From a checkpoint of a small transformer trained on Wikipedia.
Architecture: RMSNorm before each block, rotary positions, no biases in attention or MLP, embeddings untied during training, normalized queries and keys, some layers without attention, local attention windows, gated attention, capped logits.
Each number is 128 + 32 x the weight over its row's rms, rounded and kept within 0 to 255. Layers, rows and columns count from 0. Numbers have three digits each. The size before them is the row's rms in percent of the matrix's.

# q: layer 4 attention query, 128x96, rms 0.372, rows 0-55,64-119, columns 32-63
# k: layer 4 attention key, 64x96, rms 0.37, rows 0-55, columns 32-63
q0 081:164153182171112115149167083140135146097099157139131109125158161164128124138115090161160112086144
q64 085:144122176145094144147128087095059195080141096138111090174159162134139107121140100142124078124155
k0 094:078150113088179148114149121158169133120123174152137172121094077104134176092141132150109115156122
q1 066:123064158153093122110142110121133120102077115135159152124093133165123090153073185115100131117132
q65 124:173103155127095086146097159094145120126095093114097095150121152174116096147136114110137094108145
k1 105:117133113121158144097177106144097143097131169131198115142110032119148170102169151141076112103102
q2 094:143123121180137153111091154128115142168164140153104177104165052111165113096159145099116179185185
q66 118:065116096128129182107140165140114161138144141147106181127134058097157150094112170116122168152150
k2 071:117165109095128128112088092151142104131160088073141161179105203174130120110071134113163150091127
q3 080:159108170144114140167071141096121119189156121186083122061154119159119101182138103093139143155161
q67 113:109138164156158125124122139152099122182187140175090155072190130111159122148109124118124182191174
k3 099:081131144078172158108177187149163078149115126170117141107118136065137178088118125155157123111138
q4 096:176098189126125106138076150105128128141160105166111126082143125169133088146119105097155130158135
q68 112:130104174162157147172102149132075147127182127172087161067161120123129097119136125100128187143152
k4 094:098146095125178148113199189147150128175123141117109136069133163078147182122177116157126106071160
q5 096:097131154063124091110156100151135102092112090104172077133085197106071123147099122152119096099085
q69 119:213114188152126095121093106168107089140108133128125090103127162176087122175130097096159117158096
k5 094:165124119202121111153100143115084150089141143140116119068172095174110086131113069142118116110150
q6 111:089117137121146117069123146112130162174112078188145160107107095099124087103105169103124124140198
q70 114:062108162134120105121110139090151153174114076199160153091113069139147105175109134115166136163122
k6 111:184125154169124133165093154104144105173169088114029169104157204164134127143072134068130093136126
q7 082:103161143066155153127156150117139089130147135135126134105094145097107187160118150118152193126131
q71 111:083126137135185108097142152123135105185156143151148161062138108083128150164063136120135215149117
k7 121:087135158117159135095178146148171127183098052175121159143118165131124170094108154116149121135143
q8 075:112155124181170152105151147145099141142053175145186102138108075098132185127134142161130149084088
q72 112:180140106136090126128143104173136107115100152041154071147106155146115175122170090143101086113065
k8 122:164104147099068102162088115103105143088100175142142125136118123146113069134092191126124128184101
q9 108:116148080140165139090172173106168137135141152096115177173133091128173189100164141150119162098152
q73 131:050141088090120164114160129078169179137097102109142122153101073135166157134118114186102110124159
k9 095:113137101134110175126154155130130119189170177160127202141145113108151146119165183086141135154153
q10 118:083169091128171153091133181121088132172139166161151188072147095090134156154089155165104133132166
q74 111:134140125124148131047144128144148115187125111123163147081142134145125129147132102136132144063217
k10 095:150147142127109198181140168133118072168139155118086189069116172121113123092123183114120105145129
q11 122:084170110150167149177120125132154110158093155181118149185153071129156168104182148103151153151103
q75 132:094165064115144138144154116128123109167123152121178174137127085149148181063119171118099139140149
k11 132:080157062096144168123133138097131181162093145128182184111076073144135138128127167150098119130134
q12 133:181138151158085150130096100143100123119140177146124126088166118134122150119153108114131150136128
q76 133:209141152156111139145116114149080099112118169122107114093169155142119119119130134108127150127136
k12 124:139103133111084079114119073110162135090126115161163080157175084126137104097116114103104127153112
q13 133:105179106044119109091179101141141130093091138080145108165075152162083182108100095175132091085107
q77 101:133168104097099127089138112161119082063102124075143085143086132090131178101146064138123102090097
k13 095:175086119111110113110133097112093157116116136159118136141127115130104110077086130116097174174098
q14 112:193134123150107161196075079131113158094145157167108147109113094153157073061133166120141118164138
q78 065:177144148206134145161090164121083153158141160177093210108162133112163100114136170127143131157153
k14 092:181136125173169110129094127159145106080107135104155098175133051117162099137166059115165083090163
q15 130:125146128103093116140115079125116095097129130116120100085112192135073105100101111101142112146076
q79 119:174142126139098121138113097174072107067177167085105083123128136123111130099116109124114110118089
k15 117:138116145088116095129121052113135119070134121152138111126149089135093100076073102150119120184073
q16 107:088143101151139162113106141135107104109100125063136138137099141122121130089127134121121104096155
q80 106:062135130125141140146142150138130168188104109163121179151108102128157109106133133181084112153162
k16 111:119142174153161166118135157133139171129181128112117133107085085121103135153134127113157138096126
q17 134:133122078103125135170114115100169152117120149101116102185106144127123082081110107138097110137105
q81 108:164127182145119154157156106194080152080134151109110145105141121157112117104127126126100127115070
k17 116:171118129172102126181110079163124091080120167092119139114160142188101108148101136115121114153119
q18 158:101106164118150130148138204157142153154104098137125124118112117087120132151178090187129126067139
q82 136:082089177132148124143155146145160159160122083163119149126136105104115109181146109174124115082168
k18 150:139119159191154169151132196137142134176120146134114158092111153107185171178152112153145133109130
q19 108:121147108024100110108152129185120089151118185096115152105118132128065142098104128150114138052129
q83 076:146101103092133106159153141100146148173115113104167139121125119188131124163167126128157121100111
k19 106:151175103182171139147134146162113133086125147126114150124159086092163147105160088181127165097148
q20 127:175109114131073108141149133133067131036142104076125120144145092143100189147186147166149139106094
q84 128:149121128091103098142165117151096134045092118052098111114126139142091122098151144159113121108082
k20 112:143087088126104081157142089132162180058114101102150069190144144131128125106138101155141110156066
q21 103:139113130121052111126133133142075100093144102108124102136129134073117137139133121144116116090076
q85 081:101114085127138137074143159098196187150117103104164091105119088144148139154111110126087086135093
k21 120:124139139106121131072152160104068118190123120097152173152116101140154156109154143113083107107140
q22 092:133133114117071158155071125163106129081089088143146113090151130086121105094164082083119144137115
q86 076:114120139077091096098104107130138169107062095103112130148153173177111087084095111133056106165170
k22 087:100125104115094132139157123098152199079179135118093139089102157048133065102128113169143127119051
q23 100:111154117154128086137113070084198109149145090117089145149167075166141139153092151070107117167209
q87 077:190151152156126103214137177133105151086153147125088101101139164179136110123139150166136124121106
k23 112:081084176138132116183136195083150126127120147142108133167104133109158115099137141072135152119149
q24 100:121103110072128111109097085168136075082129145083082138120116060104136149079126098122120141040099
q88 090:143107128119160149115120120093161115204130120115128144154156109144074147121124125098125137126147
k24 092:074102137100113117076111079178135090121156087128050119121108072108177123145139068171141152109164
q25 105:119115131137086117075145161119089086107152115090157153112168120101173113109122141136133119136093
q89 083:110136071150156117119088094141147084182178153110152121169162097107108134162116082121137175173111
k25 100:160128145125176116112135133090077150092142124184136158069155115092142111115130156114177123170048
q26 102:077152099086128112115126143122098099099122121115092104103140119127134166159125117190117114062095
q90 084:105122129085107103136129116123144080159150132126108163122100135096112104081110102144194106089142
k26 093:093172134123164092125132189134112149126154107092113122058117163125105122103095127096080120136120
q27 100:158095134173153144052128124113136116097100116127133174061145099088097117137102135090137154065091
q91 077:146155119128112120107105176078104134185125131132111123137109164128126106086109164148132118141114
k27 088:157112116151096125102130170140164115082122178162128093093165032099113149156117125144112157119142
q28 112:147145101067115101153204106130104074087099169108121121085138225138075142141120145180113124083117
q92 089:125149109155154116110165116134131110181122151128111129137137139107123120105159106125143128164113
k28 104:116174163087136156105146224162117097127107107151116135139109186116108111118087137112102082071095
q29 100:096126131111148105214104158098118107167141046163140185151156136071120093074128075099164144167174
q93 076:137076121111158106127109164092114150097078081122068147185139111124082106140129053122110111148141
k29 104:131084124103059105115095112079163093050143180142123131100127104087162123105113138162108152119101
q30 109:100128164127174146115176150152136131180140139182154119159179149128116150187074128124131132193120
q94 088:157081121207109157124114139098129141135151154157144163150135081164125111161200152091138125164163
k30 090:117187124130180139128125132149155118127132101152119082156147151157104099187109201167138151131120
q31 117:102149123140100135100143124097161132102182078144175119068097133145177132123101140125127082096139
q95 073:088101124095046124115117149057134111083127158169180152091065138127122141156124133086151093145097
k31 082:137177066128165134125145118139109149068114155136107100139132075080119131066192071106105074098142
q32 105:109168133117087177177106170113145111191130133141163093106183086094196138165146153101116157162181
q96 073:128153126103103154093078069110174060147093127223155136099164118109180145180135132122173141183172
k32 089:149145138159108102080122085048162125150117101123129133221173113082186112115169125085112201142131
q33 099:182127136098129148113160142138119105050162173100129126074114113119179110132128117110131115116092
q97 079:176092114131159084103179155110137120146201133132143131106143138120131144142121114113123096068071
k33 081:123132168093098066122161153139156131112117144120163139135116133126172106196134150085165069120030
q34 103:194135144120107147126084174128181077088141088133162122132112108139199157155072123123155078162105
q98 087:102136114130108118236123179142118154121155113132113075108121141163167126112157121175080126129138
k34 108:153129134176176093065073098082172108127145163152105130143118068111165146117149170129108108123090
q35 109:135108131091104161155123104103130128102136103120166134156082131132082096096168128170153082122121
q99 096:099145124111088165091103125084125100152120105133154123066110109142122130086118138113126131138150
k35 106:160111101129064115168123140117129149112097157154116095144144139147166094146185144212115109135114
q36 101:161128157125115080175111123130154113135128078125151101154157125169181153097166140109147116134102
q100 099:190121110158108118114131139084128161137154160098172132138127126186129098140199163135107104152136
k36 087:087102077142152076168150083132131082112131136142154088115050171084113178079162133179151164134094
q37 089:101130081146131128124146116095118094119136125130128161118073067089170121130107188117143147190142
q101 083:170101128167100122107078100075126112138160130168110126148087118078120107150129165104172159081173
k37 098:121139092145164114152155133119125131094142052122096153092180107188137143170143108151180154157140
q38 086:134110128166136138101179096076130161145101175161106129142157112154163107154159156119139122127156
q102 071:185136121155107110085094151094123141137085130129111145166146109187129088124170161094125180141181
k38 078:132136088155112112119133109121123139114148172203128123133162126096089144146100152137133140157099
q39 108:175094165132116132130147085143141120076158118126153146205104089145123122080140103136105135112139
q103 071:129100153127116142057168108076116153138129074183116106106174100129177145154110122070113182190141
k39 083:149060132078118116137130152157131172105160125102139139131105149177135095118169130138168125120144
q40 109:118157121095080160102157037139108104119125107153135094126066085134104088057130123107145154094171
q104 081:110117106097107115112117024111151115103079128103124143175122126170087146109183151147105131141142
k40 107:077157139128119148076135105117137104158132120131093107105120171144087083093124129077078137107160
q41 121:148145111168184117098111140152136124160131121169149145159141098175118106158118152094113133164158
q105 072:114177104147168134099100137149145092130112133179136170139126136180142103162102097102173158126141
k41 101:123149140113116097101116099118120110138081061176148104199178090155107153199081125125132137111151
q42 121:124135131180159145135110156144151162062133141128132101084148093186142124115178107151155129134148
q106 083:122102093126156096182148125188126157155136116101138128168121085177094145125134114154079114113135
k42 103:089107130110166141112165103034141134181151124147179155204155093144121166084129116119161081170130
q43 101:119193127149183146179101174151173185080155123156135077126153144124158139084112151142148148124071
q107 081:162107125146130111131112090115139127142093069129081129129127133114154112109079178113138089143122
k43 088:071194116152147107074153144080064113049152102132182081131152133072120130097134159189098147119138
q44 115:092139160159145130181096138116110121119107145181097176144095117146148109121145148117113173154110
q108 084:066134091168168131135098128129129151134149132133113136135136130134142138115158116133166162143199
k44 097:073147126117145128203114088062203129094110059155145116106129116118155133121110124157141159146105
q45 109:122099121127132081070157117148134112155124099075100167180170149103062131163114097129149129137140
q109 080:110093167114115140115129045134164080082129130166026132047147166091092143120101130126155131129152
k45 088:111111088152137199134109164140117178106191088110187121129114126118135105065119142101152131142076
q46 095:141106127136105110133042044080121111168155049150059125061135116111105072161098141135140146124159
q110 076:092163128113152131094116090189184121096083099153146145098196086085127098167058160117177149148130
k46 089:135091116116138175156107118035125183168129122136090095164127092155201112176133081053088139143123
q47 107:137072135134152124126142105143112070087090193119112152161099134106060129142117145149118125066160
q111 093:109091125121106165111096082101153165092112088123128143134160159085146078138120133118148109150114
k47 090:152132102122128129187147117163125108079092125129172118122074091167158170149128175132106122114152
q48 112:172119137136160174139128094130094172105161153102160133107126100119167136125102129137175150145095
q112 092:154127104123107084123132109167119153100190106106125096086142124134160133122166142127147134113049
k48 100:110142094132130164133161133194202144156117157135143151142128052130125126142129102131109129154127
q49 103:139159125144153155136131156038123140165157207121111077143119135093118131148120121113163111156149
q113 077:119128119171141150110135086091108163117113178113139138118135068138155129134140101116129112081116
k49 103:101175089102073127135129137112099130134142122085136076170156115081140105128143193150150124121080
q50 114:162117142089097089086181135165155096110141174096174188108192101086122140094130109142134114148102
q114 074:154122105128143117129131142085093202061172116123121146088159137143143127180141211157148069118052
k50 092:101148130089116106094220175155165109111104104096186139106182161072133146059120100097109165111125
q51 103:138088047145171119101163140142142104088096174131119112118127127136137102177180092108151173154086
q115 086:130163066082117126090064111112160127143152087122119105033145129135134122075082116099169162142118
k51 102:131103113130132109117142172136051142093118171092179177177154084138113099124190092146146134119139
q52 100:165129076125207097113135107168172120152188150130196155140121120123173127140128150121206095167120
q116 075:101090175071123128137131148158126176141136118159152156143088207180109103121108141122119115170188
k52 092:087149108137117070129156157111147137115211128158109062094096192154145082111167162117148146086075
q53 093:097126110149152083073110111138176127213134094113145147103144104092135169138160118159105108168151
q117 078:134163142147155156105111094200147115162127167129108142049190095157102157206133093137163179161144
k53 089:148094123138138156147154107084098106093161155100169106121145140098119146093189132136125112079111
q54 118:072112104048095113131190097128199083116139152099107153135129142106106151136080125157152104157076
q118 074:118108111100123091118156107127128130131129113099089134079175056142170084090163146201102162173168
k54 103:073091170085109117160192162183118128164141104135126136145106182080143120127077132161092135172089
q55 112:159101110202096082144109092134162136112104143113090173157143153183122103162117172091129074106120
q119 081:138143122152130144145153101137142146111158132101095122110169114168160148136066120151125132181152
k55 091:110137160123090143180167138110132119130093126147051175171080153079141150161110203090149150142109